python train.py --d_model=128 --vocab_size=8192 --activation="quick_gelu" --norm_place="pre" --norm_eps=1e-05 --bias="all" --init="normal" --init_std_o=0.00944 --init_std_down=0.00944 --doc_mask=true --steps=4896
Each number is 128 + 32 x the weight over the matrix's rms, rounded and kept within 0 to 255. Layers, rows and columns count from 0. Numbers have three digits each.

# layer 3 MLP down (transposed), 512x128, rms 0.133, rows 436-461, columns 0-127
146131128084156148153128126081083122111117145111099112078111078084140126080145152134119160153138113121125134126144086122159131158120149172114063137086149121130151139136088111135160105097142166120142122132152131150092080114085078123094156146078127105096112179171154102188123110099069145131118086136137107164123089099148089114125087138123127145176133082169169151106109150144116103141151
127081158155127127054161179130118100148128145093130096193134139115166114089107079145085143133182125150127166169162182120103141122148127126172137103161096169156111173127096152143082113128088098149122142110166173110106084113055074124199091094142154113091080138123160100146128151150202109154223116122137088176146140061111113126134095126136155067153130140114142076110159137093130091135113
103127146127150133079158099108160099174159166130110121153141124118160067168107188115177140161152127140135109096047157136134132142132172140163143120149148128109161107145080084082089138087084134152132120116144122091151131139130102132110099141132168098120138099084161086148128144161165122107115144151116097172141115136091141092105161138131188169150100079156082132098089170187134103107154
176171137115121106090119149140097135140099141091151085143118124142161137125096118174121128111135130183083172156162118096103122146153113065128073091134087135062141152164133133121187101190178060162103088135133112124084101153101173105155127154154138151152133139110161108150116029140086132112151153159095159150159178113131132157096169112111078187138185106099114147120160207076132130164154
098164138106137044108163106135115141138108103135075156070105094107089159129168200101135129171160163120104117117112142149124104137096151152130121107175155130076159119188165166123128067167150154139148138170131049099109077145128151115129148145096122094124105087145126118104128146158141190172111148171122145144102163117109143112140132113101134155126089126156086123065128170146155108083125
149120147144137124174145085161155089128139117122104127135076060141148079166104090115082112056146130094103133097189096149127124113111125114049118105135164107161085090123129083142101185146125141158118126106190125143127170142133169118158084113124167128107195113158109067108196081114159120088193161109136136072122134101082120176076106150146099062108125105188146147148128143095096135077162
136133138125071169089115139128157117161091113106095162186143129133155162114153116143144100116152153100122103114102108084088186106164109116136140100126137129183138156117115084084114174153140125167107143120168142148118137137164094126172128111041095116140157097176120088075114171131125097112152105168112141102162124150133096143145132164100112074121123115162129135127101140030093115135135
144070123101113133095124097088128088144112146096112071051126119105220162187155179147184138039127172134140085105096141150118125069095117122140124160131059142069085143164143112120078141110105163090153090185154118170143172126172089082112091140111114116156108058120059102140101126098160099137140081122196120189080123121130075104136180100174098092158128104131145106153120140161159138132149
129117115099109145131068135132127137166152145101119130120131139091121075140071160101102124167121135138104112080139142145095138156182084146156103138133135121067124158135124126133106108104060178089132109108148125127123079161103121095122127113165167109106170166124115168221119100174079127155133105139116161129134171125174132148118138135114116161129196039107141133148162103102154069152075
127144130152139119088137151132151067118147141130141080136123152134134111198118144098106134151145058114126127097121171196090061111069149126084068184101128151121087127072083122087126110154164142148112189108080072115125091141117104179088161092090107114120190139098106184123143129192175133158183148113117119138140164103149111139168143154089106192167122156084197130186105158133124115147114
119137149123105115135164143106148109107165072123161140109095136167123140119183072127140105154107083159141114140094159119124087134101140211138099102138119154131179122100154125160146125082129160100169116177142147060037140132075113119144154075099110133138168178140121177206198121119045159106049086140153139074155146108139153124149113085117125170118152073086158143184128170052123124098155
143091115136107133158144074150100129133151122142128181119121069117091152131106141143105155096121096170097104156122128104087124137081136115127191165128119144108093097082111170158126113171139132130173144111143145165063085143131109123167169070128098064181120150126094119190116068063106131152121140142109138160148143129139155109115128179101210142145170098122101131081098149132122167106108
141137115120113158135164114119139168134091135085100084174112171069150110224102107137082151092099124178133141138122155117144117143145113087141079148140145156174110101080154161139146131128125106177164153095116148068106086158158154139079115146112151187099115062093168199095145143147074143138121124124143167099106164175115117104132181171070154210146142046132127137094124147126080086121131
143109175096110107145090095105130072129047057127076087045191124111153094167140117090087122159113133151185110164107098139103137120143096118108092148138067124139084149128113152060139095034110128066131194101166096110152145146143079084128189089156143105094070086106090074083176138129119116183156121097146129150136174100100138145142130108106094164165175117075114104117126096126170174111150
135092129103171147117086161129111132139129083137144101135103119160170130108189128144205137093162143084155125164143194101102204106138105144155114129131127152171083139191046040076106090134090089145104117157115157087176158098142087207174165129093121097096107147157099108147085149181181131155118147104079116108125142176118051135129081184162142097131203144147133093187133157114076131074125
114105112158104061099062160108086118136073163127124172149092106099139073131117129145148131098151160140141089147130109076135111047134128160188150126119087090107118082170110116087124145112078184095121079152117176128135138089139079140128105177132123169125135120117079137092142152173157097169131083090108121145162161143193093118144186169144153095146126107091139132169140167114133079130119
082129060141140107102148142105078098090112147146137169133133134140154163152150088088119108137151138122128089133096135144121104157121126153094112152207112154103139109069155182138093106089235164100104131083141119110137130150091076135141117105116115147123097087124083105150145173137098149163124070180123168115104200081132090163145185136134127151150115113120081078159137121167134128141110
092135105112142158135133144115118157084118106084120179175154158128170110180128077152075094127142166153127173093128194124119104214145101188164091127143128129082103083132154140144138125130111128122131119092148110100105112144111138128095169062136132138089124098139088126143178150206104154147127111192150144125138184096107109155201168141137052161159101090059163109188130113131091125138134
082147143109136109078170093110077115109112139180143111110127135148145115114170137113140148096110105122104050077073082126099086106028109151185140103116116155102136095127190120074134099104160132122093148137102123087117026119143124134087158107117109136098118113124162130104104059123114123093130118204102166084084174083101112090115143141124109141128033098137054120108103140146137156126164
074118132123140080116127119169157085086154091151109175089138149071084136141124108061075102124082083083091141084055127081110083210102133181113151106113094101111108086167171137161118045089165129111183130157142195062110137118121119087140170159153154063127120091179150141097106130170085103125115128125121173159090156104152156093080122095081162172122131112077098174104156152177138125103084
131054122137139113121141135113134143121118111128150121093105106122127134120138145100087125051148130105149156097146104145170114097147167159126160151113123145116105126187143108118135167171104151135107103123097159156129161111155129136041132147078165045130168111116098134090105142132131052127127169132141085066150096144078090108096081080093137177083070085192150150087121166128122107137150
150133075122108129115106128152136127157096134144118163143163137088129148089099184126161092153121108125123128183131127176195128136153131140150132095157125124116137152124131128120096109106155116101118140074130116129102123156130123123045110147144128102133136104086113118164143113171157114127104110129128125120079108110107128136154151146133083128116120126139142100161165126172181125120142
106127082162092111180123159094109104095046149146163140044088095122167032160114167068109150109096092120113072154143062103120137097159133155095086109115155107137153108170078167187144136187097155150065076187169108189180173106141093172173105110186189150149123082158096144124162101129133143194102133152122158141115074163120112085143112121109159140140138096161168173061129133184160157070104
134080205116175145118097147132140064089141163140129153060167106111112178124161140131091101106093103120125123118171094136136198121185149092144101136123151173140142130140143096134128180138131138123098110073114113184130203193136112081172183143109146125141113160079109150102136154121125134117125125152106087073102096120108166096150077138138147145133102179169157173122137131138137140134192
124150148102146172130145185120084105134147134136162129087153132144165147153112162132172142077121090166131088060120153124083128125138132146096190133140120121142147176086102138058123162094091160122117149125162105138109152162097108171098159098129110115158158086102160089144117133109064170106130069105075174113134136163099088122168154142159139191113164133137089110126092125117099133184116
119089145147117137053120154075150100132122166176092206098170176060118099181183162106082142094166135127136166111063165123170132130154145103063085116185178144168149072187130159139127087094115195127159123188134087127124102091172107079160090172138126104089115106166171090109085174122162134083087176106146178116093166063150161135086069101149066136112118126117046101089130117204109133109181
# layer 3 MLP up, 512x128, rms 0.178, rows 437-461, columns 0-127
106193164131124158089117126108067117129092156107141097093169145132083163094145155123098096122141144112104142158180085156130154142111116153126160092091075155108102171179106163103116078103126126135123103050146142118131107089171138082142175109104130134169093115133133161160167104227104124084110174153162083106065170059147174132227109147091070141148108111135193133053181097162108162122138
156176117141112130161115129097089150108091097158130145153068135123113195125169109091101113138094130096098154174129073050146158099107138170111108107150118115174106170101148124112133161099193118178112151150139112171119174152140147110159164058186106165087148111163096137127117151150048097168145141157139138141142109112079147145127062113161131123120139151173132117130110102104152114145104
100075162095126141170157146116125209117091173095148157148132121123134133156131150142116148116140117155094145113196045117155111146133091094094149130158124077138238142120126153178153152136077161090101144104133055080116072109140102114171107176200105136172103150150117101120139118087166136079136166149120093175123170114090111190152146140151125148144144110170109155124143110095103095168118
139084112141101139128113114105092155137109131126101120172100166106152158107134148151120116094107134083148162123144113118145112133146218057102122164127114145108122119138107103135086115145155097123127117128118111105134149096159150161132164144140121093096117177117058116056111145114147084111127153062108125117117088128180093090184167124083109095098116140157099082130132124130106115195151
184155125119114153114103102110159126165128148183160118193117146124171171062114125094176124089144142167139047131095085142142111129080145099126154108091129150129134220088156166120189167172125114127137136097110134160115154106163165143110079166093148153090161171141068114130112105178119144110164138052195128056155104071170153103128206112156103116075086181116108085119130143111104145118158
159187128196140142146140144115137162147170102181151102129100143148137177103139072126134098127161122141098104173110142076179157193167152097120127138108123118120105124137160151094156091113146159125149138129126074162144151126176122155120065127128133090091120140132144143133065180154099100088126198105120085117098140149124105143163144142141107070111150208116166032146137154114112127120121
068135098147165084157153185144189117091155149170074171118149060043102129176170116147180178114081137150121147137134177143160139127139082124159081152197086185104073185141169140200152120164164057140133100222162191112144123083143134132138096115117059122116154157141201150096119092112114094135130086109129094156110137175202122129101067060120124146121152131240134114132159187113134139113110
170128117131075123065147183153175169093099144093055091138117160145061160142136153073104121148119116098137214107141100177113137169075153110065075146144104134131149133144149179178156090149103123161154182147140081079164160080125086104114138147181091164123082158126100075140150108103126162056096069178157107130112107108113121148172142143198122073123074132075152149141128118126117165138078
165166109080100090108106118146173093130102109150159108141097152126119115096142129086130103101159124150139149178123136196159152129142115065146133126111091145122114136157138114165178180104093149135124109142187085115123171102115137091133165118119124141139135165117110081156128129177134112137132118186131066102120134156141150167185115093119120089071095127142112123128150144117136121167136
119125177049155122106148117109141119101100099146118148124139186085091111119163117100082123142118065162109142104111091156113176085103111095127129095141138163091105144084123190132161105169149127136096144165136140100134140137184145169143117113248059134197156139108098098129139083082095105138109117128144070204089070168121140128152133148134157202139154125089081198119160095166144141152098
136115107125167067142130156098173147083135084161164199091129091104135108089147125053187134168136126182160090085080097165118136124098116106136079171173146089164120129105112072117129194101106115066122066040132119123087162165126093158129144142150122107151143176093152126112084126164129142123117155195056156189063118202149121074122168090107131090128190164089133120181138071157137110179132
140113176109099147139114200104098131116064107116112089195104157146110135141104123088137148086109158134103144117128120138096121137115126140206105151169165133085099114143165113176182152127124128143126151094102131096116178126146150156171129103130109131163121115132110124052137131069155153121146174074158132095124177108126165176120174115177091137123146222124150125134115115042097185145127
169182155159193090113159066107089071198149147096091131133119099094094118141167073109169136109060141165146137070118138143162152125059144120161167125133136096133113157113117124103174122157120147066170210121126072118159084127147140120231130125083162144147118157170179076120144152058124127082122074088109141077158096138105111111088083120132116112148182057108166163118150089144144221112105
127078173118088189146081131164066146123141133126212112113123145135070134117105131184132062142203186145142145062088131124095151184157116078103093096131115135140156122084094161119136072109142092145126175102120077106109106109139185013128115079157134119094153183130161168099162165084097093181151108156159134124093160144159077117087110103108078110157138160186107172155155112133132159163101
158093112131142111148098167171157141096182099128117107095163129098063199116087102103091147179081125109110140075132166149123100147151140109154101112135143129077084150149145126146149096131181073137096174176151134135173133113105141107128139146110144081115133107105156141190108121159140180115114192172138084164097124162099160100141124104129111097084123164134117137124151106098144158057090
171126130160110077111124122135099098125099152146131119139118136053109114150131126116102126118088141144193182134123139081101112120113153088116159129138143115134138135167115105159104119127091093105181173110143100185174141098136130040156144122107064099162128142116149102159135119136095170061144098119149142076140149121100122134176100090107149071092134146124138107076144139104101111166184
143163193119156124176083112115142122148077089087192120132115074120151130103058107132164147139158013106187117129141110157204130091142159121134124197107140164067143124104117121160097120103155130096083122188126152089122157134128138137109155132166113148186138103136127124111099123148072145101158108116124150108121104216092160147108074083130112139135134157139122147099104099119166149149131
108151124099087135155116099129102147129125091141048122158177150153112144150143124154088130180154105109118185172167178129199167107142220152091091149097093149106134172056109130145103112115170087144138176134166083151092127065125122105152155110089133104138066154068132112092148138127083105112167116128142103176178099159116119092134116073118104050156122139120121147068141111181137078180131
154183144143135170123123159160127149184090088180123118160140135136148135128109102137169145116102087107097088130096106163136104088162181102109080140175133170123133110105130116081130126086083116118105120136135110192165087147179133162174125112101171120164129170100131106134130117082056139130155094140047131092145088148095110124194117145145110092097083138088088133080091157103057143088156
087171157125086106158120167129176101122105140131100115190125119059113159102150085112147089119103176109095079138107177115108135125114151059125118104120127138153103147102147176064142101115160111121144113117114108161143125097094124067157107162172141138113085172117130097090112120151131158088112084123054125134105163108145134151159131130137068130156132128080106112152125110111119113157145
140118128143134116193156184103106087137181150111143153136107092114174123100144192061161132176138134141119147135116096139138125146178081124107082159074150122126147114035141108063122117094101170132110143106157133133124140099167079136121105127072147136212111149159086067091147135075019097131130126142120067152158109108113139127118105117141135130124171128127131126141086118150128133078153
108158167095122139136085159121182106106078168114165162167094068165177136122126138114147145143107144117141145063172092236082111092143149169146179077147073120107181166123075137119140100156122156171159122106092100106145148151139184113112151165112105161087124160127098150095171148102139113109110152118085097095198184099106162139125075118150156064132127146183158088146146166086139144119108
139119107152086115141123146080097126159077110140115121115068140112121125152187097141144119079089139165090103086112147103104143116148151110153178129081097117160090133078147187172143121130167095122106151117111117154148135134174136140120096125130116146139052132142075125153132093129154154195078169104102092159169120138128125167194160153125140145112154137140092051184127100142099119177129
113102049103102057133068125163124165138083040129122148087097184111085115133142089151096139146139115129062109127134148160100126114110130146086137156185098070130114136088134184151160123074143071143130130123156127114106117160131184167148180148091125188136165149166142150125085122080118079061076140142166167148099136116137105102116193113063127148118128186110147143160107123154157111153120
125185143143118107079169102058121096171127193177066119139125117080113101122150148171156102126151125121158107131151161139109202133120083105142155095119066126096143099151137074230079169129137110079044114102157064074117142135127114108062170156139091174144107143127125164095197156120148135088119154102159132143067131121170132137161125040146123148158119176100149131159154109119056209171153